Weights of a small transformer language model.
Training: 394M tokens, 6009 steps.
Each number is 128 + 32 x the weight over its row's rms, rounded and kept within 0 to 255. Layers, rows and columns count from 0. The size above them is the row's rms in percent of the matrix's.

# layer 6 MLP up, 256x96, rms 0.183, rows 150-195, columns 0-47
size [114 100 108 101 107  99 107  96  99  93  98  94  93  94 103 105 101  94  96  91  95 122 113 114  95 102 103 101 102 112 100  98 105 111  94 104  94 103 104 101 103  92 108  91 115  96]
[[157 127  97 139 135 128  95 145 115 175  85 146 112 149 116 136 113 118 164 156 132 115 111 109 161 119  92 116 151 150 160 116 119  92  98  96 150 157 149  58 105  96 157 159 140  82 172 137]
 [189  98  91 137 106 136 104 140 153 132 110  74  99 138 125 123 133 128 123 200  78 155  79 165 122 111 133 115 112 156 121 125 144 142 119 166  87  87 154 138 139 106 139  85  85 168 150 148]
 [140 103  93 130  98 145  71 148 130 124 182  95  66  69 153  98 112 163 123  83 102 159  69 155 154  98 162 101 142 144 137 130  58 121 116 170 151 184 161 112  89 170  83 132 152 113  84 137]
 [114  90 103  98 113 125  90  48 166 142 154 118  58 159 147 101 106 118 101 102  79 131 146  70 159  87  97 138 127 130 149  92 146  89  73  86 152 134 117 150 118 142 149 184  85 146  61 124]
 [147 129 121 122 139 195 134  73 132 124 147 123 167 100 108  87 106 179 136 112 155 140 185 157  73 106  86  59  93 143 159  76 104  84  81 107  97  97 154 114 107 158 127 158  63 177 175  93]
 [ 96 172  47 122 172 157 131 107 131  90 164  99  96 123 153 129 147  82 154 119 135 110 125 137 130 145 150 137 166  96  80 118  43 109 148 107 118 158 103 122 143 133 124 145  41 147 162  84]
 [ 98 160 105 159 114 107 141 124 136 204 127 121 208 114  98 100  87  97 108 112 124 101 173 103  74 130 149 147  84 123 137 104 200  90 159 115 154 137 141  94 169  91  91 129 103 165 134 166]
 [165 142 169 139 159 129 137 131 157 135 121 149 173 149 103 185 137 111 149 140 154 114 165 183  27 165 110  89 141 166 159  96 161 176 131 171 165 163 108 120 169  70  86 101 182 151  64 106]
 [140 117 147 150 102 110  86  82 142 141 135 112 146 168 138 161 139  81 154  88 136 149 155 103 144  60 193 184 151 130  94 153 145  65 193 186 193 127 171  69 162 140  60  84 133 171 168 111]
 [115 105 121 142 129  99 156 128 106 134 155 159 166 134 162  72 130 104 137 125 185 146  66  71  98 160 150 200 166  86 202 182 107 120 163 193 111  81 151 106  77 111 110 106 104 130 187  91]
 [175 105 116 100 132 132  83  95  99 179 121 117 153 104 110 132 109 126  82 159 138 107 137 129 116  90 158  84 137  90 111 126 127 157 108 131 131 136 130 116 145  93 150  74 134 144 168 145]
 [118 165 110 119 166 149 144 140 122 112 159 110  93 152 159 155 144  82 156 145 165 166 151 155 174 165 111 124  98 134 150 173 115 158  95 157 105  68  93 108 121 167 125  79 105 143 165 113]
 [173 136 129 114 117 149 122 125  64 127 113 100 106 155 129  90 168  93 140  98 116 134 173 103 134 113 104 132 171 152 137 105 116 127 148 149 152 167 142 192 162 189 146 119 100 184 120 114]
 [140 121 100 111 175 120 104 109 146 176 120 126 140  70 153 185 186 100 118 122  84 100 139 102  63 119 140 117 133 177 154 164  93 144 205 115 186 150 127 117 183 180  95 155  91 146 141 118]
 [103  82  91 126 101 134 110  94 135 126 171 117 160  96  97  89 122 165 111 141 143 154 103  92 137  89 173  96  72  58 109 158 145  90 177 160  94 152 171  64 154  84 162 123 141 146 193 128]
 [116 133 109 149 134 192  99 146 125 123 114  76 164 134 166 127 109 130 150 152 163  83 139 141 153 113 181 148  98 180 104  73 173 103 132 112 156 157  88  51 122 143 147 159 100 160  97 170]
 [170  74 174 175 128 163 135 126 100 109  99 127 128 102 183  98 114 104  48 128  71 115 179 132  64  86 121  97  92 157 115 146 119 127 176 135  83 104  72 172 127 101 139  99 171 132 129 100]
 [127 154  97 149 129 177 118 100 116 136 127 122 106 129 220  71 172 118 184 106 167 108 152 113 138 107 113  87 153 107  87 143  95  98 178 127 143 178 100 173 132 133  88 108  66 104 127  85]
 [ 87 117  86 175 128 112  95 124 159 105 106 145 162 143 176 111 110 110 147 155 127  68  95 156 169 102 114 114  93  86 147  65 173 106 101 130 151 155 100  82 131 146 173 184 103 104 118 112]
 [108 105 147 129 112 105  89 134 121 167 157 138  76  94 120 132 126 114  98 149  71 131  83 105 115 133 159 131 163 186 170 139 148 139 156 196 213  86 154 129 124 161 139 158 176 146 105 114]
 [ 68 187 103 144 144 135 141 152 141 107 165 110 149 169  72 101 165 133 137 113 120 146 160 161 136 121 118  80  15 125 134 112 137 126  84 201 133 170 144 164 135 115 119 191 132 130 116 144]
 [140 139 160 145  84 144 152 119 133 112  97 103 191 144 163 130 134 134 102  45 114 110 160  92  61 167 178 123 119 134 113  70 151  53 154 111 139 109 178 110 140 145 143 125 133 135 131 117]
 [146 182  82 135 153 146 131 161 172  88 176 122 147  86  89 170 109 143 141  73 140 140 160 133  48 167 148 151  60 113 104 160 135 120 172 114 165 147 134 155 127 162 117 148 151 120 176  94]
 [ 89 183 106  80 163  53 140 170 139 118 169 125 197 143 109 127 122  89 155 111 140  91  95 144 140  73 128 157  59 134 165 139  81 100 173 124  81 167 172 127  90 151 104  97 186 128 160 157]
 [207 105 152 142  97 165 114  58 105 139 111 116 117 105 118 151  86 156  57 107 119 117 192  86 115 110  96 175 129  94 110 134 172 114 111 138 130 126 146 105 185 124 115  97 145  98  96 161]
 [112 143  79 164 128 117  29  55  96 169 161 100 138 205 107  96 156 121 169 100 128  94 137 109 135 150 147  89  79 123 130 160  68  87 153 109 136 117 140 181 145 140  90  69 131  97 127 118]
 [ 81  73 175  94  70 128 158 120 125 132 117 122 171 141 102 133 111 131 150 129 155 170 128  93 149 187 165  79 144 182 142  67 114 159 117 152 192 146  90 122 108  98 142 122 144 145 121  53]
 [139 114 152  97 129  61 160 149 211 144 108 117 130 111 131 132 154  91 116  88 149 125 143 110 118 126 184 129  82 141 108  72 102 100 187  82 177 157 168 166 139 103 133 136 137 105 173  87]
 [162 179 168 126 159 176  64 102  65  97  98 108 116 152 153 109 193 123 142 131 163 135 176 127 101 119 125 127 133 116 135 141  51 126 158 174 164 117 167 172 156 209 149 152 155 105 138 107]
 [144 109  82 125 145 149 103  96 110 126 201 132 124 117 161 171 121 125 135 117 153 113 158 139  50 114 115 146 120 107 141 134  75 127  92 130 151  86  90 166  58 163 157 161 174 106 123  96]
 [176 194 138  98 141 131 113 166 159 144 158 146  78  82 169 152 115  97 126 144  84 199  97  82 147 125 130  48  88 130 115 135  92 117  90 131 146 170 143 104  73 148 130 163 144  95 122 143]
 [112 171 190 157 186 108 192 146  87 110 126  68  93 136 157  98 116  96 102 146 124 155  84 127 123 144 130 143  83 116 114 138 161 122 160 123  91 130 183 127 166  73 132 103  81 123 135 124]
 [ 70 158 131 139 114 137  68 127 100 108 150  94  41 147 130 160 165 153  84 111 147 147 110 129 137 146 117 101 187 134 159 172 114 145  93 126 131 156 128 166 115 114 123 142 103  91 152 167]
 [ 45 171 139 161 140 127 110 103 115 155 163 141 188 132 152 160 133 139 184 152 175 153 126 169 126 121  89  86 154 156 170 145 160  87 157 190 105 138  70 105 151 186  81 159 134 160  71 153]
 [173 127 126  97 177 117 146 153 153 102 173 131 183 164  60 130 139  96 128 173 150  91 154  94 104 156  85 155 102 138  94  83 126 115  87 116 118 134  74 125 137 135 114 161 125 114 147  96]
 [179 106 125 178 188 153 148  90 157 104 106 106 160 163  88 149 161 105 151 139 170  55 110 140 172 108 146 173 168 136 143  87  93 127 151 142 220 107 163 151  92 137 123 123 121 117 151 133]
 [168 148  89 103 114 141 122 143 168  92  94 160 143 140  99 144 154 170 129 142 168 157 134 165 116 127 160 125 127 154 144 123 176 194  93 173  77 206 202 154  97 106 176 189 134 167 201 109]
 [ 95 130  71 114  84 129 159 134 107 108 154 101 125 103 111 112 136 157  88 149  99 150 119 101 150 100 153 104  63  89  99 131 174 144  86 100  89 130  69 154 204  51 165  98 147 195 160 123]
 [138 120 152 181 133 141  88 100 130  67  71 118 134 110 174  79 106 164 168 165 139 120  93 170 144 161 115 113 132 128 163 185 122 128 152 154 151 112 123 121  77 121 130  95  80  54 200 160]
 [178 124 137 159  65 151 105 155 144 106 114 121 172 110 120 148  57 168  73 171 137 123 140 169 145 115 105 136  60 114 106  86  98 146 104  88 118  97 141 122 151 127 143 122 124 196  56 153]
 [ 66 142 180 135  96 139 112 105 123 148 185 131 192  62 135 104 137 154  87  71  98 147  99  96 141  77  82 116 127 153  67 206 125 168 123 147 127 111 115 132 154 129 111 139 143 158 106 151]
 [138  94 124 197 124 205 139 123 109 114 197 161 119 190 119 132 184 166  83 153 121 118 108 101 166  99  29 153 163 123 184 126 104 195  93 119  98 123 153 135 113 147 172 125  98 119 159 159]
 [119 151  95 112 131  99  94 135 142  95 118 114 127 160  83 146 163 101  72 118 127 120 109 126 140 151  68 145  84 141 163 144  57 129 112 151 116 142 160 141  71  90 164 143 142 150  97 117]
 [107  72 152  94 100  99 158 160 166 133  99 171 174 172 117  99 116 144 174 116 195 163 175 128 203 103  94 135 116 125  76 133  99 170 130 112 141 159  95 114  97 130  99 108 136 102 138 112]
 [133 151  87 173  72  72 152 150 132 162  87 111  68 134 160 188 130 162 109 112 127  90 117 139 136 114 225 100 142 176 129 162 161 165 104  93 126 122 124 109 146 141 142 134 143  58 177 138]
 [ 55  89  85 100  98 108  72 113 135 157 110 148 188 119 110 112 115 172  68 126  74 134 156 165  97 128 151 165 131 118  93 127 138 150 113 124 170 155  91 137 150  91 143 173 184 143 118 133]]
# layer 6 MLP down (transposed), 256x96, rms 0.184, rows 150-195, columns 0-47
size [102  95 118 100 106 106 106  91 100  97  93  99  98  92 106 103 107  91  97  94  96  98 107 102  97  97  99 104 100 111 100 100 101 110  97 106  90 106 106  97 100  92 107  92 110  97]
[[ 43  89  69 172 131 148 135 141 101 119 124  16 145 102 122 116 126  94 150 143 136 122 118 107  84 139  64 147 164 130 165 148  74 126 101 155 158 119 107 115  81 143 190  94 101 132  97 141]
 [103 160 220 110 154 118 160 149  96 141 162 114  82 103 132 122 108 108 163 114 129 147 185 123 109 180 118 154 133  85 116 123  93 125 171 138 121 144 103 145 136 132  95 144 126 106  88 128]
 [114 141 124 163 153 124  94  56 124 156 127 132 118 154 115  99 111 100 126 132 122  68 126 119  83 127 108 162 109 114 115 174 157 167 164  58 133 103  96 141 124 148 124 117 172 101 161 186]
 [125 102  85 126 117 154 134 163 148 131 174 101 175 117 158 158 124 158 129 179 135 146 140 157 115 187 123 132 124  67 157  68 145 131 132 143 144  87 167 128 135 127  83 131 126 110  61 148]
 [122 127 118 141 131 146  84  64  42 163 173 149 104 141 101  73 167  83 188 201 178 145 151 157 124 161 128 150 151 138 136 141 124 133 100 115 146 165  83 125 173 115 213 128 172 126  72  88]
 [127 101  95 169  94 108 138 158 106 114 149 163 147  63 141  92 153 114 102 139 153 112  77 116 184 124 144  88 120 149  91 121 123 154 178 142 149  96 109 157  87 131  91 115 108 105 154 127]
 [155 130 157 119 127 101  88 117 141 102 125  98 132 116 165 139 138 199 188 125 127 104  92  16 168  86 117 157 107 176  94  96 139 146 115 145 149 137 145 192 157  91 120 134 107 149 158 119]
 [155 183  98 114 154 116 116 151 106 111 136 101 118  97 170 132 174 195 117 134 161  44 146  92 116 126 122 170 161 158 172 147 131  41 131  67 170 157 170 119 137 125 124 116 128 169 180 158]
 [ 77 105  91 136 126  88 101 187 155  77 129  76 117 149 141  95 150  98 148 177 114 149  46 112 158 135 182  86 166 159 138 118 104 116 194 140 178 101  93  94  81 137 113 104 135 115 103 121]
 [ 71 139 172  97 126  94 161 123 140 132 159 110 129  68 139 163  78 179 156 135 173 125 106 123  99 123 161 143 123 127 121 131  70 148 135 116 151  37 109  82 118 140  87 156 175 109  93 128]
 [142 107 137  93 123 131 146 166 153 151 148 150 133 160 106 144 183  92 139 113 152 163 131 136 135  69 107 150 171 108 147 129 111 117 149 142 117 111 145 169 142 165  84 183  86  79 117 103]
 [ 99 120 122  74 111  95 141 153  89 122 119 115 140 178 120 108 149 134 120 134 137 125  84 140 178  99 101 105 115 125 146 142 128 147  77 156 100 152  98 169 205 105 155 155 101 163 107 101]
 [194 111 160  60 109 203 125 115 144  67 156 104  81 175 137 123 108 131 121 156 107 155 158  78 121 134 150 149  74 131 175 132 111 146 111 144 176 134 111 136 133  72 112 137 135 115  97 183]
 [138 140  80 132  49 165 120 161 126 115 160 121 139 147 151 129 105 144 109 152  91 101 148 162 143 111 111 167  83 146 130 142 106 107 119 159 127  78 111 115 155 121 103 183  90 125  60 105]
 [156 128 124 126 132  93 121 175 178 144  83  93 157 228 166 111  96 112 164 152 148 138 117 152 148 181 113 149 169 158 170 148 118 116 164  79 119 117 150 121  69 119 113 141 117 115 109 133]
 [137 117 133 121 162 102  74  83 115 111 170 153 111 135 135 128 124  10  48 126 118  97 141 151 142 107 114 114 160  80 138 133  80 115 124 159 128  79 136 142 124 188 113 127  78 151 137 204]
 [108  94 148 197 106 111  97 143 113 158  85  66 163 139 111 164 129 169 124 109 140 147  82 179 117 133 115  81 207 130 131 121  83 126 152 132 106 182 139 160 162 127 123 101 177 207 156 132]
 [ 93 101 206 139 124 184 136 178 172 145 130 119 144  51  93 110 152 168 102 129 164 109 137 177 121  68 129 103 178 135  96 166 103 129 108 105 124 132  41 149 111 129 117 149  77 125 100 105]
 [150 137  68 154 101  95  46  81 181 102 113 129 144 161 158 117 121 172  94 141 126  93  90  55  93 150 143 129 122  77 132 107  79 137 143 115 117  74 130 102 111 160  91 148  57 142 143 133]
 [137  97 180 102 133 141  90  82 121  95  78 104 113 158 127  99 181 125 161 124 179 114 112 146 111  81 150  85  92 175 120 112 111 120 107 110 159 176 116 184 114 156 147 159  55 139 103  77]
 [166  80 105  62 175  85  96 120 129 116 128 193 129 101 131  77 129 178 177 165 126  79 106 155 113 129  88 139 138 106 130 116 111 153 140 141 136 147 123 167 159 127 142 132 137  91 148 110]
 [118 149 136 153 137 123 120 142 155 124 149 245 147  74 103 136 198 255 118 127 163 130 123 142  86 119 133 101 152  95 113 129  86 128 171 165 123 123  94 143 120 135 110 165  97 126  97 116]
 [ 95  68 136 116 127 168 155 172 177  96 189 121 103 131 112 111 137 143 129 127 130 154  91 171 154 151  77  98 151 135 158  84 125 120 138 165  90 164 136 126  95 165  70 142  95 131 114  70]
 [135 124  81  71 141 108 135 116 173 129 202 141  96 121  92 126 151 182 156  82 144 122 138 194  86 129 140 156 137 112  81 154 155 114 126 141 128 124 126 114 193  96  29 143 125 212 133 132]
 [177  43  83 140 138 127  85 144 102 116 146 121 133 139 184 174 132 114 103 116 110 131 159  87 136 138  56 145 181 116  97 161 170 126 125 107 200  95 104 136 157 134 141 145 140 112 163 171]
 [111 130 101 121 200 164  80 105 155  79 113 126 154 149  38 186 140  87 193 144 123 138 143 134 107 112 161 123 149 152 154  84 105  75 102 174 143  85  94 195 142  95 139 122 124  76  93 120]
 [ 94 118 174  99 164  77 107 123 139 135 160 116 110 141 119 117 108 140 131 114 124 172 106 111  92  90  78  83 130 113 165 125 141 127 121  83 151 111 133 133 134 139  98 179 135 148 125 189]
 [148 163 134 105 189 136 102 191  84 123  89 113 153 173 103 130  67  58 126 169 165 114 137 113 123 162  87  68 138 135 152 162 125 121 143  78 155 114 165 137 127 150 208 123 122 115 158 153]
 [105 134 140 175 101 175  77 142 147  98 118 154 249 117 133 156 131 172  48 144 111 184  96 135 121 137 107 120 141 154 118 144 135 127 189 113 107  98 121  97 133 168 115  86 162 112 151 115]
 [115 169 130 111 143 115 139 161  86  85 187  97  95 119 146 126 152  95 118 109 116 136  67  77 153 141  78 106  87 144 210 154 101 131 114 144 163 121 171 167  85 156 126 115 153 106 123 183]
 [183 150 139 122 197 151  95 169 100 123 101  41 158 200 134 119 108 114 119 133 119 144 184  78 136 154 136 162 129 142 179 102 127  81 119 137 144 136 125 150 192 112  91 126 101 164 144 173]
 [141  74 129 165 122 116 161  79 144  97 114  63 121 105 133 147 171 164  70 136 152 113  78 177 149 122 139 107 152 107 115 107 159 128 161 152  37 110  91 101 170 106  31  93  91 130 127 158]
 [146 103 145 134  78 109 146 114  99 180 106 171 117  95 157 164 132  70 190 123 128 127 128 116 126  86 143 102 143 110 165  97  92 133 101 178 168 123 142 105  94  85  90  89 156 109 138 120]
 [146 111 176 111 197 174 142 181 146 102 126 151  75 153 117  79 143  66 129 112 127 136  94 136  88 109  64 159  94 138 126  93 167  86 176 183 119 135 139 103 140 126 138 116 109 132 165 152]
 [104  98 119 131 108 122 155  99  87 167 145 122 111 130 153  90 114  89 131 122 106 111 168 145 123  92  66 147 101 153 178 121 125 142 212 121 137 166 107 182 179 139 158 152 153  93  61 140]
 [143 115 115 154 136 146 148 185 160  94  94 170 100 128  95 158 154 143 169  79 196 150  97 164 110 148 141 158 118 141 144  71 173 136 177  91 107 132 121 132 158 116 121 185  33 109 117 135]
 [147  92 137 111 163 172 131   2  97 101 122 145 106 100 142 106 115 104 160 107  99 148 164  74 123 162  52 163 115 128 127 150 108 123 122  64 193 112 166 112 122  98 164  91 130 122 117 127]
 [119 164  83 118  83 102 159  69 124 177 144 155 162 145 119 156 130 226  98 106  92 139 100 156 130 111 133  89 129  64 105 102 133  86 115 127  93 121 108 107 105 116 117 109 175 185 135 184]
 [132 102 149 127 163 169 134 150  94 134  81 155 149 168  95 145 123  50 118 164 138 137 163  71  83 129 124 113 122 146 125 169  69 132 159  74 158 201 166  94 151  88 157 137  77 129 103 103]
 [113 175  84 132  83  96 109  89 157 122 125 119 182 136 106 171 158 157 133  87 102 140 160  66 122 105 148 159 129 104 105 132 168 162 120  86  68 142 102 130 135 148 132 159 185 125 112 128]
 [155  89 150 111 128 108 152 169 118 123  75 159 115 203 124 170 117 181 219 149 199 116 162 188 117 160 137 186 159 143 165 107  97 123 113  88 128 126 159  96 169  90 161 130 102  77 133  96]
 [ 82 117 181  89 152  78 147  65 123 115 109 108 141  23  69  84 122 132  82 158  98 133  69 141 100 101 163 160 115 134 128 160 129 109 106 198 154 121 113 162 146 142 106 144  86 146  86 105]
 [123 161 171 133 128 131 165  63 167 173 141 107 157  68 104 178 156 125 142 144  79 173 143  69 100  99 177 112 134 144 132 153 101 159 130 135 178 139 170 104 132 140 172 112 110 126  98 106]
 [ 97 135 112 141 167 102 140 150 123 116 113 140 146 196 104 106 113 113 181 109 228 118 106 114 122 125 123 157 122 105 169 168 172 165 140 136 131 131  99 144  57 151 116 133 175  92 110 129]
 [128 140 115 140  94 160 167  51 159 150  91 178 109  90 167 176 140 213 157  91  87  98 104 118 127 111 160 152  96 130  81 101 141 102 146  79  75 148 169  74 135 112  55 145  96  97 140  70]
 [145 149 176  76 181 178 142 191 175 166 141  88  98 137 177 119 161 103 112 159 166  89 112 140 141 149 135 123 112 115 154 125  74 146  90 122 130  70 131 115 103 196 148 158 140 133 182 109]]
# layer 6 MLP gate, 256x96, rms 0.213, rows 151-196, columns 0-47
size [101 105  91  96 108  99  77  96  87  90  84  86  96 105  98 116 103 109  85 103 126 115 124  89  95 105  98 108 115 103 100 100 111 109 104  99 111  98  87 104  89  98  88 107 107  93]
[[ 73 156 126  99 160 185 128 132 136  78 192 129 171  99 116 153 105  99 140  96 110 148 104  91  99 118 132 179 137 100 116  82 139 136 123 120 168 109  81 112 124 129 153 127 145 155 109 137]
 [129 113 122 126  81 122 127 137 134 136 132 145 102 166 144 109 124  88  79  88 113 120 135 151 200  83 154 149 113 102 130 132 131 110  20 110  97 168 156 150 184  67 149 141 179 140 123 133]
 [125 132  77  96 140 141  98 113  96 161 171 169 100 143  95  63 134 137 151  71 163 123 141 127 141 123  90 213 151 144 111 160  98 165  71 141 137 134 132 138  96 125 128  82  52 155 179  98]
 [107 140 155 131  73  92 208  49 137 112  80 122 149 109 154 163  49 114 178 118 151  94 109 143 142 127 102 142 176 130 153 106 175  93 110 132 140  79  80 117 122 112 128 113  61 132 169 158]
 [136 168 120 139 110 111 144 102 113 103 147  81 122  96  97 205 115  98  78 126 118 156 140  87 103 124 146 130 139 141  55 145 179 187 121 133 106 152 108 137 178  73 188  75 130 106 155 142]
 [127 147 172 120  97 126 109 134 167 116 102 111  96 169  77 121  99  90 157  94 131 125 137 135 175  97 104 128 149 138 129 137 148 154  64 171 113 176 105 147 151 110 114 158 180 106 179 141]
 [153 120 134 191 100 154 192 145 120 109 146 150  85 186 131 178 136 110 119 110 165 136 104 167 117 144 183 138 114  97 123 101 159 130 100 107 133 129 191 131 112  88 116 113 126 137 145 125]
 [105 164 130 114  71 175 139  94 151  97 118 155 211 138 143 194 103 109  74  98 159 149 154 127 161 143 113 143 138 111 124 150 126 176 160 151 106 160 143 150 223  66 120  88 134 152 123 167]
 [110 133 143 171  86 158 151  91 177 125 174 124 107 129 119 142 119 172 153 151 202 131 139 121 167 169 156 149 101 107 114 116 155 178  91 144 120 132 144 124  85  83 101 144 128 126 110 160]
 [124 193 110 117  96 152 135 118 122 135 139 109  96 163 180 112  87 101 142 126 104  59 141 102 117 170 143 163 126 194 105 118 109 145 147  95  75 143  78 100 115 166  61 107 160 146  78 141]
 [148 122 184  75 103 138 135 148 143 120 121 136 107  95  71 122 100 150 114 167 134 158 180 117 130  91 103 105 123 111 158  96 154  76 140 125 130 202 148 142 167 136 112  62  86 112 154 144]
 [176 140 111 141 109 125 131 113 183 132 102 171  67 141  98  94 101 119  87 125 165 112 155  98 142 116 117 140  94 122 133  77  95 119  89 138 172 174 153 121  44  85 180 165 129 152 135 107]
 [ 96 166 183 106 162 127  85 165 128 133 139 104 131  89 151 173  42 127 150 154 155 103 172 103 152 116  85 106  99 134 149 156 112 178  91 131 128 155 125 110 136  73 179  88 121 122 145  94]
 [147 128 186 159 135 194 116 147 109 137 142 119  95 119 117 102 122  81 140 120 101 114 138 105  79  86  78 122 123 143 204 170  66 103  65 115 116 190 181 154  95 134 143 172 158 119 119  80]
 [ 61 124 140  93  83 134 129 108 162 104 141 135 141  99 154 143  59 138 112 132 117 125 127 109  65 180  74 130 101 110 100 129 149  99 140 122 134 191 101 122 149  76 106  77 174 118  79  92]
 [104 117  89  99  71 172 176 156 208 152 141 144 163 102 142 189 109 138 130 110 140 168 114 184 113 214  94 132 102 122 103 166  88 164 108 119  87 152 134 179 165  94 138 118 106  84 173 143]
 [112 140 171 119  73 133 115  69 123 140 145 152 143 137 100 152  85 168 102 148 107 195 153 139 128 151 176 157 106 131 113 132 112 126 103 163 135 132 158 129 144  92 193 136 108 122 113 170]
 [106 116 130 136 127  99 171 150 132 134 187 157 180  96 147  90 131 132 116  75 192 135 171 110  98 113 105  85  93 159 166  60 175  99 122 102 156 185 138 113 153 111 138 154 119 103 114  90]
 [ 99 138  85 119 145  89  85  98 104 130 127 127 122 102 117 159 190  97 141 125  86 156 136 166  73 107  76  85 139 123 130 128 115 157 131  95  65 186 130 139 133 121 120 159 103 160  98 128]
 [123 174 141 106  68 113 137 161  94 158 127 132  75 109 154 165 123 125 109 117 107 140 102 127 148 155 170 141 115 153  98  86 170 143 125 124 102 157 176 153 165  57  92 150 112 128  93 138]
 [149 113 139 159 144 157 111  94 181 145 123 157 162 127 110 183 139 144 106  45 130 182 147 106  42 118 125 129 143  72 101 153 122 145 103 190 144 151 124 134 129 112 149 128  70 142 151  83]
 [131 131 153  92  79 174 146 136 184  91 110 148 125 148 105 146 128 147 114 154 144 183  59 171  92 154 126 125 148 118 116 157 108 161  45 169 144 126 186 145 122  74 151 109 142 120 122 117]
 [173 180 159  71  94 120 209 150 208 159 150 151 149 157  98 141  98  97 158  55  81 133 121 153 162 146 152 148 136 136 157 139 129 126 110 125 107 157 177 178 119  64 118  99 100 118 131 184]
 [133 124 130 110 113 165 134 116 101 212 149 195 116  79  89 119 105 125 131  98 125 129 113 141 131 113 191 140  90 129 190 159 151 109 155 155  90 117 101 146 151 112  96  80 125 132 129 104]
 [140 156 133 163 137 121 182  92 149 134 161 161 164 123 133 120 106 145 151  78 136  80 152 138  67 122 101 153 159 131 166 109 114 119 118 137 154  91 142 148 100 158 147 147  69 100 141  61]
 [ 94 131 193 120  92 112 160  76 141 181  86 186 167 155 107 150 125 156 141  93 140 157 158 106  64 150  97 109  74  98 115  92 131 108  45 157 132 198 138 182 142  94 123 135 191 145 131 160]
 [129 175 144  65 110 109 187  78 120 104 143  81 110 120 136 153 126 119  89 140  98 145  79 100 129 151 144 137 121 151 108 105 117 103 143 105 121  92 166 156 156 111  74  97 131 103 107 113]
 [128 119 156 156 167 117 136 138 164 176 159 101 204 110  87 141 148 121 137  82  92 167  69 145 109 131 122 104 143  90  95 138 131 149 145 173 117 176 111 150 112 120 163 128 183 141  81 130]
 [156 177 111 118 113 141 171 108  92 106 144 134  84  93 194 135  90 127 108 114 180 159  88 129 106 143 129 161 147 104 167 181 158 153  34 124 136  76 137 131 128  93 134 141 101  79 101 143]
 [146 155 178 128 138 187  91 116 141 141  76 154 138 166 151 153 158  91 143 102 165 173 170  99 121 163  53  70 129 188 104 114 107 126 141 158  89 154 125 151 175 155 125 125 171 106 156  94]
 [100 164  94 119  39 177 152 139 152 163 109 117 123  82 168 162 107 148 133 121 163 157  72  79 126 152 164 111 123  93 126  94 105 164 118 186 117 102 144 115  97  78 128 132 102 136 119 121]
 [145 126 123 163 127 137 172 137 128 177 121 167 131 138 121 161 104 104 159 100 143 127 165  96  74 130  95 145 145 104 182 110 161 106  45 135 194 116 121 177 152 129 161 123 141  89 139 193]
 [133 135 184 174 133 125 172 134 132 186 128 178 118  52 166 162 117 152 102 109  98 143 110 187 168  95 121 108 143 172  87 143 114 175 133 161 113 136 130 149 152  70 152 126 160  78  99 154]
 [139 140 171 161 131 111 132 144  95 162  94 119 113  99 159 141  64 105 206 106 119 130 143  74 133  79 120  90 123 197 153 113 137 167 138 163 123 137 146 159 195 160 169  94 133  61 105 130]
 [215 119 145 105  91  93 145 133 179 133 113 154 150 128  96 113  90 112 162 112 102  90 135 150  86 181 141 146 132  96 112 135 146 138 128 115 179 147 103 175 137  69 168 129 163 123 130 122]
 [121 140 186  85 155 142 146 115 129 151  88 131 151 107 140 114  93 112 122 147 141 143  77 111 120 143  53  99  79 148 131 106 115  70 109  97 155 165 143 129 190  97 117  89 115  99  76 149]
 [186 141 104 136 138 191 131 135 118 128 123 130  96 135 162  93 111 115 107 132 176 121 166  93 135 147  96 102 127 187 103 109 142 178 108 148  55 150 143  94 113  78 152 101  99 125 142 111]
 [156 108 124  86 146 179 156 158 154 105 164 141 119 166 126 132 196  55 146 152 156 131 139 174  74 146  96 141  77 172 140 159 130 140  87  87 109 121  89 108  94  33 170  49 114  98 114 106]
 [100 180 142 183  64 158 141 136  96 132 131 175 131 128 178 113 148 139  89 162 137 161  75 158 133 119 103 107  98 110  90 121 103 171  94 131 141 113 132 138 160  89 105 101  59  97 177 203]
 [148 142 115 119 101 119  99  99 166 157 180 130 122 129 135 146  56 105 146  96  55 112 104 125 187  76 117 126 163  53 133 118 133 180  63 169 107 119  91 146  95 128 151  97 129 123 134 105]
 [207 128 171 120 133 115 178 134 204 101 181 106 120  85 201 128 144 125  96 128  95 149 143 120 144 114  88 148 152 128 173  82 135  96 154 151 125 137  72 145 143 116 137 109  86 151 137 122]
 [ 86 123 155 100  65  63 166 103 156 111 153 203 151  94 138 153 128  66 136 110 103 208 121 112 138 143 109 142 122  91  93 169 178  78 146 111 148 155  89 163 133 164 144 104 136 107 127  80]
 [104  89 160  98 179  79 166 112 108 149 190 153 193  91 102 151 121 105 193  86  93 122 109 176 165 121 192 119 130  94 149 124 188 100 141 120 153 223 176 109  88 149 157 116 157  74  91 119]
 [107 164 157 118  80 112 153 136 180 122 103 151 139 127 147 155 118 121 141 128  72 126 101 107 151 125 106 136 118 110  83 163  79 118  71 139  94 173 147 112 166 126  98  97  88  99 101 170]
 [182 139 130 173  68  93 160  78 176 159 169 119 124 103  87 121  79 137 116  87 121 129 132 157 134 108 161 167 143  82  93 120 223  97 147 122 174 134 108  77 126 106 126  85  74 104 145 206]
 [213 147  93 136  89 106 159 124 156 158 194 133 165 106 143 162 114 138 159 118  70  95 136 157 106 122  98 204 126 112 126  62 140 116 115  85 153 160  92 156  81 124 161  85 130 129 134 126]]